Part of a small language model's weights: a variant of Adam for these matrices.
Each number is 200 + 40 x the weight over its row's rms, rounded and kept within 0 to 999. Layers, rows and columns count from 0. The size before them is the row's rms in percent of the matrix's.

# v: layer 3 attention value, 512x768, rms 0.0176, rows 132-167, columns 576-671
# o: layer 3 attention output (transposed), 512x768, rms 0.0158, rows 132-167, columns 576-671
v132,104,203,231,172,148,134,143,225,191,163,211,223,225,230,215,174,207,203,221,198,165,172,166,189,239,171,265,175,174,261,196,158,155,152,226,121,177,229,197,200,288,154,186,179,259,205,236,173,221,172,169,162,239,221,183,164,192,200,138,165,186,199,212,253,187,195,173,142,150,200,259,202,196,236,178,270,200,260,193,195,223,234,231,172,225,171,173,157,171,214,253,132,256,203,178,169,275
o132,105,166,244,150,189,145,269,161,208,199,210,195,261,70,160,237,195,182,137,276,172,220,230,150,96,182,201,213,238,152,200,210,205,275,188,183,212,230,207,195,145,252,262,178,207,236,155,172,272,202,234,195,259,217,240,238,198,188,192,202,135,158,295,193,249,208,208,191,153,192,258,251,232,184,258,184,251,160,209,244,222,197,175,184,185,216,190,174,290,127,170,74,194,112,181,169,183
v133,107,175,245,263,219,197,173,252,148,206,198,232,193,196,162,221,234,227,209,204,192,133,247,234,219,184,190,217,226,139,281,193,197,190,187,212,229,157,249,95,214,123,113,234,229,176,247,205,248,247,154,198,152,204,189,245,170,144,174,228,246,197,188,246,252,205,269,173,224,213,136,217,192,227,224,192,149,192,175,177,217,308,161,204,239,256,166,221,219,171,180,96,274,158,173,166,188
o133,112,237,164,226,172,245,207,148,196,207,221,226,188,218,133,182,178,214,157,183,270,252,160,185,253,254,193,219,159,247,226,168,158,241,188,216,195,152,211,272,255,213,217,224,164,194,199,205,195,201,153,188,196,163,193,225,219,230,201,206,220,121,220,194,208,232,219,241,196,208,234,177,215,174,194,139,245,135,265,237,265,154,297,132,304,153,190,232,217,165,138,285,236,229,239,224,184
v134,110,178,167,219,173,236,157,142,167,139,168,167,171,173,273,99,221,193,251,177,172,204,238,219,180,140,201,241,152,162,199,146,190,239,188,152,202,207,183,234,202,154,214,237,243,192,170,233,158,193,149,240,187,215,160,144,200,195,175,206,283,179,245,280,152,200,235,184,172,239,183,217,189,225,166,199,229,277,156,142,271,186,188,190,186,158,177,173,151,133,243,167,202,146,213,204,177
o134,113,212,205,235,189,166,244,200,165,208,185,160,185,269,201,214,187,188,140,265,178,244,229,289,203,178,186,226,158,295,238,247,143,183,175,275,148,184,213,252,210,195,250,190,242,272,267,213,279,213,232,189,218,242,162,159,210,136,179,217,192,215,231,174,197,203,243,152,180,184,301,230,185,260,142,174,210,118,273,231,181,217,142,169,165,261,175,199,214,320,174,196,216,183,208,230,161
v135,099,189,180,193,168,162,199,166,220,189,90,210,224,144,238,216,245,232,89,114,179,124,280,194,235,169,115,175,196,162,282,140,222,225,163,264,250,158,193,227,215,264,266,193,180,141,178,158,150,191,152,217,258,244,230,193,204,194,196,174,229,275,181,176,263,163,160,236,169,179,171,196,197,206,139,236,266,178,218,236,244,200,197,163,243,206,129,208,148,156,198,156,178,145,216,234,195
o135,099,256,190,191,156,159,206,226,206,183,188,133,259,172,185,182,192,203,263,197,185,315,160,173,174,255,249,239,140,230,243,162,134,214,211,191,160,166,200,157,237,162,184,216,185,334,150,164,274,171,276,137,252,155,154,202,200,133,190,111,173,222,226,261,167,162,272,263,164,194,272,213,175,215,215,143,163,188,188,224,180,214,222,183,220,169,243,208,231,175,208,305,162,219,231,179,199
v136,105,216,168,185,170,223,245,156,224,197,236,242,193,196,199,171,182,198,138,171,185,218,228,175,195,186,230,233,272,195,250,236,159,262,189,223,162,201,171,185,176,173,209,155,104,245,184,126,211,221,154,218,176,192,217,175,163,202,152,233,207,133,141,237,176,185,224,217,166,215,190,178,237,152,209,211,272,212,175,196,203,186,201,209,200,177,143,231,154,201,197,174,203,205,172,257,100
o136,102,313,215,309,287,200,231,186,195,233,190,125,194,260,259,170,181,163,166,209,211,254,183,208,198,194,226,201,147,209,183,195,225,182,181,207,193,245,231,220,211,178,220,225,144,196,268,216,168,151,209,240,168,216,197,241,209,208,215,156,203,185,172,213,184,173,171,167,292,133,228,256,71,231,196,179,190,219,195,129,218,201,240,195,182,242,188,201,142,198,230,175,191,317,238,252,195
v137,103,192,157,216,200,143,147,226,199,141,170,223,157,231,171,178,186,177,239,260,225,205,215,194,166,175,212,182,144,173,197,193,228,113,205,237,198,177,212,162,165,223,284,171,199,166,144,111,241,233,238,191,183,125,178,223,160,246,152,250,230,220,229,212,126,167,255,220,236,180,180,182,220,163,215,223,252,153,238,216,226,185,155,234,230,173,224,208,251,256,177,257,219,206,186,231,187
o137,103,105,273,228,155,154,230,158,154,211,223,268,273,195,230,203,162,163,105,182,208,143,223,201,205,164,189,246,215,182,214,239,247,280,149,193,189,193,187,229,268,181,191,193,197,208,209,221,205,191,228,267,223,263,223,178,230,150,257,192,186,196,232,176,277,256,183,192,245,283,185,170,284,208,157,177,202,230,152,233,284,209,293,172,187,279,198,195,166,219,213,212,245,160,114,181,267
v138,108,206,206,248,159,134,181,173,265,169,110,205,212,215,156,170,168,179,266,225,196,217,169,234,211,175,149,127,196,241,235,221,205,194,188,234,171,116,188,202,199,296,178,207,201,207,230,178,141,203,224,184,276,190,223,171,275,202,272,193,217,354,175,183,176,210,187,185,187,139,195,237,232,184,102,244,242,226,150,229,205,211,195,190,217,148,154,210,206,180,152,169,135,235,255,130,194
o138,108,169,183,215,218,244,178,251,226,201,271,164,135,179,225,214,220,179,180,246,218,254,173,172,157,222,220,245,208,190,210,158,160,301,181,162,225,225,208,236,174,204,189,198,214,144,207,177,199,219,189,179,200,173,178,112,225,230,225,274,159,211,196,201,217,228,210,229,115,206,210,191,228,163,229,149,243,174,132,150,165,201,169,207,224,182,231,157,236,165,178,235,230,202,181,218,156
v139,101,188,152,217,195,193,239,264,229,194,223,198,196,197,161,192,206,186,169,137,170,145,230,186,221,134,207,217,211,179,195,213,240,215,245,155,241,258,165,210,196,177,177,169,207,165,217,165,240,253,194,151,141,209,215,175,178,202,80,258,257,179,192,190,298,196,216,84,282,219,163,211,178,188,118,278,156,177,193,272,199,189,234,225,267,191,180,282,235,156,135,150,196,179,263,229,221
o139,102,196,125,203,203,176,137,219,220,258,284,244,277,157,168,182,195,184,142,185,191,163,176,179,312,165,142,262,205,253,152,193,187,140,216,197,136,153,209,259,195,202,182,202,268,179,155,265,201,152,224,296,257,143,211,291,160,159,172,139,168,251,197,106,93,191,207,186,228,188,181,159,246,197,214,146,197,197,204,218,189,184,277,182,145,208,200,201,244,238,180,259,258,163,214,67,226
v140,102,195,147,202,126,153,155,177,193,191,211,208,148,181,167,183,223,180,279,192,223,194,164,198,223,119,277,208,139,194,243,234,205,200,245,168,243,259,223,179,225,256,207,227,219,143,224,221,161,115,151,151,168,140,220,136,163,159,250,252,231,216,232,276,203,208,288,186,224,277,212,219,205,181,263,279,202,179,158,171,256,237,192,166,178,258,185,168,352,135,266,205,264,211,221,279,162
o140,104,302,232,243,120,185,181,227,239,200,215,220,261,155,220,194,213,183,227,191,163,192,225,184,87,201,134,143,226,293,205,218,225,225,214,247,119,179,205,206,245,219,199,185,257,181,217,96,202,246,216,163,144,234,225,240,274,228,180,172,135,191,193,149,266,144,217,199,189,117,255,213,107,129,117,138,223,251,195,289,230,203,159,229,234,219,195,258,60,193,144,233,246,226,173,144,177
v141,099,173,174,210,172,198,280,247,148,256,222,151,184,263,184,228,200,237,206,191,225,202,198,115,162,240,247,237,198,221,202,195,208,223,138,179,215,222,176,223,169,171,193,187,183,235,174,191,220,259,273,243,256,128,230,174,210,194,249,117,241,214,193,221,235,159,206,253,201,233,146,261,246,190,261,246,102,196,185,211,198,185,182,213,157,175,173,155,180,178,235,221,107,170,190,225,187
o141,100,217,232,189,285,148,208,188,231,181,201,208,253,165,204,139,192,249,211,245,137,194,256,240,295,212,185,181,192,151,254,124,205,206,283,198,193,206,196,175,191,178,147,209,198,235,194,200,163,153,168,165,219,279,169,201,256,257,165,206,207,161,242,176,225,257,153,160,224,141,230,202,196,158,194,149,187,199,180,175,206,213,253,225,163,207,263,204,205,241,187,218,182,260,202,180,214
v142,098,173,243,219,235,191,112,159,183,299,178,201,181,162,142,233,237,204,221,207,239,243,144,247,166,199,148,306,223,271,181,180,204,221,248,205,166,268,220,179,200,204,144,221,308,174,224,305,205,204,200,182,221,285,178,183,208,202,221,182,185,186,159,188,164,188,236,203,195,176,216,143,209,205,178,149,198,176,172,144,117,178,185,172,250,207,220,132,204,225,151,275,243,211,199,169,305
o142,102,224,189,182,178,207,192,251,235,164,174,149,217,175,152,211,192,239,197,262,205,210,158,216,270,142,189,229,183,181,194,196,290,233,131,231,170,149,211,273,223,175,256,282,173,106,200,155,255,203,197,234,213,234,228,228,213,156,179,255,138,223,174,255,247,149,227,226,200,224,201,204,219,199,254,299,129,126,196,195,212,212,287,229,126,198,174,223,169,208,167,192,166,214,171,254,201
v143,108,191,204,199,124,235,192,183,253,158,208,177,185,137,268,225,195,147,204,200,170,198,180,182,196,151,236,141,174,133,188,223,170,225,238,139,259,262,176,201,206,165,144,208,223,90,163,246,87,175,232,187,218,130,168,152,182,248,160,141,193,206,175,257,147,200,157,161,142,188,157,116,211,208,192,103,214,212,220,135,317,243,236,215,254,236,230,312,204,225,219,170,170,248,185,170,175
o143,104,299,151,217,271,179,210,256,164,242,161,114,226,278,197,172,200,140,212,263,158,197,198,137,162,228,198,222,112,201,191,187,236,192,248,230,222,204,207,176,216,173,109,212,174,189,196,233,187,308,194,185,200,162,207,267,237,249,162,192,200,176,204,115,198,143,219,215,186,215,254,321,170,245,159,257,222,254,199,205,155,234,134,231,228,169,222,179,200,112,224,205,226,166,162,181,189
v144,101,195,203,207,200,194,205,221,175,162,206,228,194,218,262,132,225,221,172,258,178,187,172,198,149,216,254,133,175,226,183,121,182,270,201,214,215,199,261,133,214,180,121,169,167,218,183,64,200,242,196,174,202,150,236,207,202,215,219,192,166,222,214,190,215,198,186,218,220,154,218,237,190,157,204,239,218,263,202,179,196,202,145,186,145,203,206,117,172,229,121,201,123,190,157,148,169
o144,104,183,240,284,208,222,188,194,188,177,161,212,86,194,196,160,240,160,179,101,127,219,172,216,270,198,176,224,272,240,175,169,136,228,198,201,218,226,213,222,206,165,232,154,242,251,162,196,228,175,256,224,234,233,222,212,249,121,195,167,249,212,201,214,187,206,248,182,235,65,242,202,249,195,147,207,275,228,212,135,251,223,226,177,220,145,211,224,241,185,272,206,215,191,246,164,125
v145,105,202,211,173,133,146,222,153,176,168,233,228,227,246,126,224,164,165,262,218,160,187,221,225,178,167,237,204,151,186,205,147,102,220,200,189,154,212,183,155,104,176,201,200,142,194,232,293,207,234,224,212,181,215,120,222,201,244,213,163,181,144,195,110,198,153,190,144,277,209,177,153,187,219,158,236,248,195,151,253,218,194,186,221,171,246,183,144,260,126,244,219,262,166,211,225,144
o145,106,157,211,154,183,213,203,130,272,273,274,168,268,160,292,247,189,208,158,198,173,153,232,142,214,154,185,152,202,172,227,272,222,170,230,213,228,201,153,145,215,190,189,249,183,139,160,239,211,243,213,212,228,226,211,270,202,182,203,244,192,199,233,187,178,161,184,182,236,221,194,257,112,158,218,215,171,177,163,195,248,182,181,179,154,227,230,179,136,212,145,146,171,279,174,170,203
v146,106,198,201,139,146,169,243,150,186,159,122,171,243,205,194,239,154,175,174,212,195,207,167,208,197,204,150,270,236,182,112,252,141,198,218,269,167,144,215,280,177,186,180,158,246,166,186,143,144,186,217,157,198,222,230,199,248,232,205,190,167,154,167,178,200,215,188,217,245,173,190,239,207,219,115,272,192,214,220,239,207,182,235,192,150,236,225,212,269,142,142,179,253,185,207,218,237
o146,098,339,175,313,154,235,178,235,211,227,264,160,203,196,187,191,248,201,221,167,219,169,181,163,58,225,243,305,210,195,217,228,209,241,187,143,179,219,156,206,181,254,208,194,239,234,202,163,229,199,201,176,213,136,169,198,240,170,193,156,229,220,189,215,179,202,203,226,170,247,241,185,133,200,224,245,176,192,173,157,242,194,166,216,299,198,193,255,192,231,160,226,252,259,95,186,180
v147,105,233,173,223,208,273,162,83,238,224,263,221,152,166,252,148,206,150,221,190,205,171,205,259,191,266,176,164,173,181,187,196,216,188,188,245,211,251,176,199,158,234,156,249,224,222,150,229,218,196,189,183,159,182,210,187,240,205,240,140,133,174,202,155,188,264,211,165,270,178,184,189,171,241,102,130,209,168,143,128,130,169,169,144,170,174,216,204,205,200,204,156,184,199,187,116,185
o147,108,158,228,140,198,212,194,196,127,258,163,316,154,265,164,208,208,240,180,191,204,166,233,214,157,207,160,247,239,205,150,262,192,211,236,261,239,233,192,159,240,225,135,204,177,200,242,154,223,250,227,161,152,161,190,177,128,160,183,198,172,238,200,165,212,170,229,237,233,301,274,104,240,259,215,231,178,210,177,226,188,169,184,152,228,183,242,191,194,184,162,170,222,171,239,240,162
v148,099,184,203,171,243,221,159,168,142,188,237,257,234,258,240,153,217,232,213,273,160,181,199,191,198,221,239,194,214,182,232,185,199,171,207,164,234,188,230,159,149,178,201,137,225,219,159,248,262,189,176,168,198,172,233,273,192,262,200,231,233,272,246,187,230,200,173,218,216,220,251,208,226,168,161,176,237,244,205,198,204,202,131,175,218,167,266,233,163,139,270,197,229,193,163,174,239
o148,098,170,209,265,173,180,159,202,185,141,173,169,228,128,225,206,195,289,164,136,144,186,185,248,338,229,227,215,201,127,159,260,229,236,198,209,173,168,195,268,171,151,264,177,258,225,216,160,210,203,191,164,205,219,160,186,210,234,202,184,200,253,241,159,198,237,278,202,188,172,183,237,174,182,286,210,228,186,229,213,295,229,244,204,231,196,198,186,249,193,247,210,134,255,196,186,188
v149,096,157,177,154,130,151,238,243,158,266,196,223,225,186,106,186,203,172,190,270,198,237,207,216,178,169,249,124,192,249,229,190,229,155,238,223,200,175,211,183,252,234,205,196,236,239,246,244,225,232,227,138,214,267,218,247,207,224,186,225,257,257,197,184,157,219,198,89,242,172,280,187,247,189,178,217,186,246,94,158,191,172,215,238,111,237,147,179,196,240,169,162,226,193,182,288,189
o149,095,341,190,174,201,158,243,162,174,173,160,126,167,122,261,224,225,242,193,159,178,190,156,192,114,90,178,220,198,146,165,221,171,260,177,148,207,282,209,220,190,208,164,225,216,238,232,167,153,130,164,173,180,195,177,163,201,240,146,232,197,230,269,148,198,256,252,195,177,230,105,229,64,163,263,173,243,201,237,207,132,166,128,226,211,217,247,206,228,200,259,196,152,276,216,209,176
v150,106,196,129,214,245,249,186,170,238,208,200,199,183,189,216,214,282,207,230,199,232,203,236,146,223,189,219,192,263,182,222,192,145,154,319,174,170,182,178,137,187,261,302,141,271,231,210,116,253,172,254,185,246,213,203,204,201,146,293,207,204,248,190,219,152,143,235,239,134,200,218,214,213,127,175,211,166,280,204,185,151,292,138,189,247,221,159,163,163,201,185,150,253,219,245,213,216
o150,109,191,210,205,225,211,200,179,199,187,174,177,129,241,145,186,165,219,119,251,186,111,157,186,197,163,228,259,172,207,175,237,215,252,152,186,243,180,197,246,229,209,205,220,174,189,227,177,191,269,218,208,200,209,159,217,197,278,203,254,175,149,208,250,244,214,180,214,163,157,171,264,213,321,226,256,248,205,195,195,275,202,252,294,225,186,210,175,169,198,205,145,246,136,197,206,238
v151,097,191,206,256,193,225,175,213,220,217,149,252,190,195,184,205,214,229,201,179,194,218,194,246,206,143,241,179,194,234,249,274,166,180,194,196,227,195,267,193,268,125,136,220,215,159,204,193,158,143,202,164,226,247,154,122,176,217,161,177,277,187,217,169,157,239,161,205,107,210,251,200,209,235,187,261,227,244,115,240,201,179,209,148,196,192,107,213,247,154,172,280,214,218,252,264,117
o151,094,354,204,243,181,229,211,265,208,226,195,82,185,251,202,218,176,238,165,212,206,273,184,219,236,271,187,202,172,223,219,171,266,198,193,241,216,185,221,210,203,245,214,205,242,201,215,197,191,262,192,179,188,177,189,218,244,256,195,222,110,156,186,167,230,173,188,225,221,213,169,250,55,221,238,217,201,220,243,194,210,272,222,159,202,225,240,168,147,190,227,162,238,277,138,171,257
v152,099,150,211,188,331,139,266,172,171,166,136,226,226,229,194,237,206,175,172,173,225,134,149,169,212,137,180,206,190,186,188,189,236,219,201,186,219,189,201,167,211,263,132,229,204,150,209,231,140,172,156,196,156,186,170,175,203,229,160,167,176,172,171,143,178,234,196,162,219,170,157,132,154,204,281,182,226,209,287,223,194,242,205,209,227,190,178,275,157,178,181,226,171,203,222,208,167
o152,100,299,197,131,221,215,266,166,270,163,174,114,282,204,207,191,202,202,220,234,205,185,229,261,79,275,243,209,174,194,252,222,232,163,147,252,130,187,199,151,165,155,203,188,274,230,170,301,238,198,249,239,235,259,227,225,137,191,248,187,208,226,188,242,162,190,238,265,122,238,191,202,140,191,212,174,230,185,164,242,251,175,121,184,160,196,157,161,230,253,207,221,228,160,169,188,255
v153,101,188,212,112,196,267,195,188,212,194,197,194,187,281,248,247,256,180,162,210,172,211,181,252,190,230,279,230,183,273,174,217,220,191,228,216,233,182,197,207,251,218,270,151,246,233,191,224,176,215,218,201,167,166,202,175,195,255,173,237,130,198,215,291,192,195,181,244,128,225,226,200,179,249,276,239,210,193,199,181,212,161,157,162,241,194,160,276,224,164,201,179,194,191,158,256,214
o153,103,269,204,265,190,230,231,203,112,189,171,118,185,154,169,225,197,126,161,251,186,237,241,249,106,206,201,176,219,157,212,244,249,253,139,132,226,186,189,246,200,178,182,205,180,186,172,178,144,169,199,240,200,149,228,108,219,204,184,155,180,220,187,148,171,232,156,182,197,154,101,271,163,231,213,207,192,331,211,162,225,220,198,182,118,210,235,134,150,159,265,199,81,237,170,160,193
v154,108,232,213,209,190,213,162,205,195,185,190,204,178,89,236,244,260,194,280,126,187,206,188,159,223,219,154,166,191,201,163,213,136,254,222,204,137,189,162,182,201,152,257,158,246,247,214,164,229,189,265,215,144,226,171,131,204,194,177,227,216,201,265,244,106,196,204,125,155,255,163,186,212,195,211,146,190,186,213,248,159,235,167,261,196,201,185,232,262,237,177,234,160,200,292,158,284
o154,112,216,248,188,180,170,241,237,221,256,253,177,154,364,211,158,222,185,199,236,148,191,262,259,142,228,239,224,122,182,222,138,276,246,193,250,274,134,213,243,201,143,207,203,135,224,198,159,173,164,113,224,182,160,182,204,175,231,202,184,187,207,227,178,247,108,188,136,210,215,216,136,283,206,247,283,193,182,197,211,194,179,227,201,179,272,223,108,124,175,209,260,202,204,147,236,105
v155,102,205,183,228,251,250,100,213,140,166,186,240,243,209,128,254,211,229,214,153,254,255,205,168,222,202,291,212,188,246,167,171,146,190,222,176,123,230,253,172,231,225,205,200,205,226,206,165,219,218,224,236,265,206,182,107,185,174,233,187,165,118,216,137,184,248,243,226,160,181,158,218,190,152,283,230,191,307,196,183,220,198,239,206,214,164,279,209,200,174,132,287,300,157,206,258,235
o155,099,352,152,183,149,193,167,217,224,230,225,196,227,143,182,203,160,225,204,159,243,203,203,180,53,198,171,142,207,198,215,238,214,122,125,280,181,144,199,235,199,168,229,250,193,240,266,194,226,219,226,211,206,202,170,283,216,176,190,228,154,194,214,259,176,243,213,180,258,168,241,254,120,233,221,190,200,172,152,230,207,269,161,245,195,258,159,197,238,192,183,171,205,160,217,161,217
v156,105,214,200,218,239,203,172,195,244,170,221,207,135,239,184,235,244,189,209,255,187,178,170,175,171,183,236,222,237,249,280,208,199,207,217,313,223,221,192,278,130,158,231,203,211,193,256,238,182,230,231,119,156,164,236,188,194,185,229,204,250,149,226,91,211,216,225,256,163,231,166,208,209,175,209,156,269,279,205,257,164,254,177,243,249,198,206,175,190,227,187,188,192,194,82,157,117
o156,108,203,211,136,166,127,186,194,184,134,167,196,180,191,203,198,189,222,206,175,188,145,186,212,188,191,231,237,165,201,222,195,227,178,223,169,153,203,228,225,203,180,269,176,154,202,151,184,169,170,153,200,182,190,243,194,137,145,198,223,224,185,208,308,269,181,180,239,139,93,191,180,181,227,131,201,123,136,204,215,266,152,239,170,163,230,218,163,148,154,209,129,216,233,256,278,241
v157,103,182,146,188,180,262,211,130,187,203,349,202,181,68,267,203,183,238,109,177,219,200,199,131,191,183,174,163,213,194,179,240,209,225,187,200,172,248,212,229,194,183,162,128,238,216,164,276,229,202,176,274,227,131,240,273,221,137,266,192,196,122,248,204,181,212,183,180,213,210,140,218,186,237,142,229,266,148,274,188,126,140,215,227,110,223,239,209,198,239,190,238,239,183,117,143,178
o157,104,284,252,158,209,183,197,143,245,163,179,132,146,231,190,270,183,169,274,219,234,124,258,237,91,271,184,193,180,228,158,173,250,197,158,235,198,201,229,229,188,151,190,242,227,178,173,164,210,176,162,210,176,209,231,203,176,213,132,206,206,252,180,178,213,156,136,204,221,129,247,200,114,163,224,226,140,171,215,234,136,156,199,179,232,241,214,205,178,160,172,222,95,186,239,208,161
v158,103,174,193,213,274,181,176,273,188,282,237,194,202,233,180,185,222,238,202,304,184,261,223,259,228,232,249,196,246,204,200,257,251,195,226,235,291,128,211,230,191,252,190,227,157,163,244,193,211,182,187,150,268,273,283,213,194,209,208,154,98,220,187,87,239,243,126,281,189,194,197,166,218,213,246,276,139,216,182,213,197,200,181,193,250,271,151,191,258,246,236,186,211,208,193,242,299
o158,107,164,207,229,144,155,191,188,195,167,159,178,269,27,206,229,196,228,210,177,238,233,197,187,189,184,203,200,261,81,207,210,158,192,183,206,140,226,233,167,121,197,154,168,249,228,224,239,185,199,243,184,219,231,171,183,245,199,173,240,244,245,166,216,204,276,156,199,181,227,135,230,151,139,224,185,171,220,184,270,255,146,208,246,154,131,164,196,173,196,204,254,163,256,201,173,186
v159,107,166,144,219,225,244,259,203,168,132,143,232,217,191,203,225,151,171,189,193,214,198,199,224,213,259,195,214,256,243,266,226,244,202,198,105,148,175,195,108,261,210,278,173,149,201,256,232,251,211,203,246,190,175,219,176,197,124,169,227,164,240,201,174,260,213,259,211,206,230,222,178,195,195,223,116,223,158,169,191,154,208,219,182,202,130,148,179,143,136,210,205,215,215,204,169,180
o159,108,246,209,169,154,201,184,209,227,249,144,240,184,216,275,193,148,254,188,271,173,218,143,219,194,229,130,204,136,248,186,166,221,205,247,281,230,259,207,220,179,217,157,258,156,191,185,127,169,203,252,190,216,230,178,248,126,214,221,219,205,175,262,221,228,187,228,200,171,171,143,257,171,203,193,209,163,242,187,205,270,182,245,189,240,232,198,215,230,215,208,255,129,215,195,212,156
v160,104,228,235,190,142,151,189,221,260,206,211,141,241,224,155,256,255,175,191,187,150,232,214,192,222,201,139,213,145,174,202,257,233,143,131,245,176,189,171,192,286,264,213,207,225,231,229,131,175,141,166,253,164,211,173,249,203,180,172,191,197,224,265,208,204,190,217,162,204,178,209,174,237,148,228,208,186,177,178,307,233,278,204,220,220,214,182,238,219,228,178,153,272,219,259,176,179
o160,106,153,172,239,150,263,275,199,122,262,183,213,178,210,227,249,185,236,210,194,242,126,157,221,194,183,223,167,196,173,231,203,191,254,187,128,204,190,184,188,134,209,165,322,207,149,163,241,245,236,221,147,170,179,163,170,161,214,144,171,214,182,205,251,175,280,229,135,221,210,175,190,187,208,233,198,295,168,185,281,179,156,243,279,189,151,102,241,222,214,215,271,185,177,139,189,219
v161,103,176,233,265,212,223,177,170,216,145,246,205,237,196,177,212,209,199,197,183,238,189,203,154,176,242,249,170,187,189,224,133,149,260,178,281,211,173,202,219,207,153,161,170,180,207,186,290,225,213,169,178,252,172,179,133,149,192,196,170,153,215,195,208,261,136,160,126,252,202,251,185,200,295,238,181,163,217,137,241,249,129,214,200,177,236,228,183,338,285,203,228,224,214,240,176,258
o161,110,211,221,238,157,126,91,237,191,209,151,226,216,212,284,171,176,194,261,186,201,212,218,223,145,167,255,191,222,243,217,148,197,126,210,85,252,165,242,249,264,216,175,148,211,185,123,216,174,181,114,231,163,185,145,203,175,242,190,195,230,207,189,144,154,191,185,207,225,152,208,212,220,124,222,210,129,256,213,158,179,262,259,181,163,264,229,142,142,230,182,241,225,211,189,185,128
v162,104,219,205,178,209,162,217,175,247,246,237,210,224,205,245,131,179,146,213,206,185,195,256,241,186,204,188,228,212,179,168,181,128,251,267,150,149,242,203,162,185,134,191,221,229,173,192,233,208,173,174,204,269,165,192,196,202,179,167,226,165,245,174,154,224,212,360,236,157,157,260,209,192,88,185,106,166,169,229,170,211,233,198,147,230,239,215,207,223,259,210,133,204,208,273,189,170
o162,107,237,195,258,171,200,201,291,208,245,237,163,181,263,177,226,174,198,139,200,202,253,148,187,193,165,197,210,303,194,178,175,266,117,148,236,231,193,211,258,241,236,136,232,272,152,218,161,193,205,246,180,254,202,162,241,212,243,225,222,200,189,162,215,178,214,159,244,207,274,185,200,195,185,241,228,133,255,219,165,240,233,274,219,180,232,209,151,151,233,166,303,291,179,165,178,145
v163,099,207,158,267,244,224,149,318,180,260,213,209,240,328,150,215,196,184,206,178,232,183,154,295,171,183,141,136,164,168,181,190,227,210,163,207,241,240,229,194,140,193,187,241,136,258,201,133,143,144,258,161,142,255,216,183,203,133,216,226,222,143,204,156,177,167,112,206,225,243,245,224,243,175,266,199,262,243,193,223,235,228,184,211,206,257,202,161,183,219,201,216,188,276,226,174,236
o163,102,182,171,155,196,195,243,134,203,225,202,204,206,159,221,201,203,234,229,211,192,189,229,173,186,178,231,205,202,149,205,214,162,177,230,194,181,191,192,244,155,172,274,183,190,284,283,194,177,158,161,220,232,182,147,184,157,153,239,250,250,205,216,220,188,200,232,203,150,242,130,111,151,222,165,144,186,157,223,224,122,264,140,184,251,142,133,213,241,196,271,164,270,171,150,226,199
v164,102,191,163,198,205,225,146,222,214,261,195,180,230,213,235,153,203,206,262,290,164,194,252,230,224,287,166,173,161,256,229,192,273,230,241,132,183,121,155,196,167,272,206,176,125,163,213,208,223,126,215,244,205,222,237,231,186,253,200,191,155,137,147,169,238,208,158,274,203,138,185,159,146,255,205,257,241,147,170,236,181,161,215,231,144,173,108,163,129,213,191,214,139,260,216,246,204
o164,107,300,196,132,264,189,219,205,154,222,195,191,185,173,203,243,225,184,153,180,191,187,168,207,169,192,169,212,255,163,158,214,187,121,216,270,160,216,208,133,143,224,205,161,242,134,216,249,203,248,153,193,175,204,145,118,194,245,262,221,233,150,191,218,220,209,208,176,229,321,194,237,171,174,223,214,198,226,254,156,188,263,200,246,236,114,128,191,159,211,203,187,191,190,225,251,213
v165,105,196,176,199,241,228,154,170,254,299,216,208,237,254,217,234,227,238,233,260,188,195,242,184,220,158,119,255,157,221,251,164,166,158,183,172,233,201,169,160,158,232,141,162,266,101,170,210,139,234,241,255,205,178,183,227,202,224,226,173,155,235,174,192,205,223,120,276,311,190,161,200,211,162,175,254,197,211,199,191,136,246,166,202,155,179,197,175,266,185,346,179,202,169,195,264,254
o165,106,206,168,177,202,210,202,205,200,178,214,256,248,182,202,190,170,237,220,216,152,246,215,243,182,309,267,221,229,201,221,137,194,244,188,194,239,174,168,184,207,136,220,227,160,273,239,169,269,219,208,202,163,254,238,230,191,250,285,224,197,179,163,183,228,79,154,225,179,154,164,228,250,163,239,182,180,216,208,176,257,199,179,215,213,192,222,196,171,202,192,299,218,158,236,181,232
v166,106,218,217,178,139,122,202,225,206,177,205,179,258,173,210,210,266,168,248,228,191,182,165,196,222,250,188,186,208,225,258,271,131,194,192,192,181,162,157,214,201,262,207,160,212,163,209,212,196,221,240,177,154,154,220,202,195,230,108,207,186,161,190,186,225,179,214,246,189,267,275,200,220,232,103,119,115,65,201,171,119,187,192,215,241,165,232,177,264,202,207,201,264,216,229,225,160
o166,108,338,214,171,171,182,231,164,226,213,175,148,168,197,124,171,184,273,143,248,158,196,195,201,96,142,208,217,213,207,168,170,216,216,254,188,201,219,201,161,201,240,162,225,155,127,121,172,214,228,202,163,237,166,252,163,159,228,209,219,186,174,239,156,223,196,142,195,171,168,134,169,123,184,217,252,216,235,173,178,214,174,199,161,196,172,223,205,159,138,223,107,188,283,234,178,224
v167,104,217,168,287,205,145,231,136,139,171,236,220,205,173,238,249,143,197,208,222,200,230,223,217,213,216,199,229,149,236,176,127,145,185,232,246,126,263,212,133,207,193,233,218,249,185,186,259,205,179,265,187,151,170,211,114,221,195,221,209,205,189,281,225,215,288,85,150,320,152,184,139,217,253,233,247,183,214,177,201,221,269,204,168,225,219,209,259,235,144,164,207,109,177,152,252,210
o167,104,260,214,227,201,174,140,182,268,192,198,196,249,169,199,192,234,171,151,128,202,166,220,230,107,227,224,247,173,236,265,183,237,165,191,183,244,167,210,188,246,181,205,185,160,195,180,112,233,201,221,192,194,227,217,263,255,162,153,204,143,299,259,191,210,121,254,241,207,169,239,276,283,197,172,164,240,150,164,223,222,192,179,155,195,217,181,181,140,143,218,206,182,143,173,169,203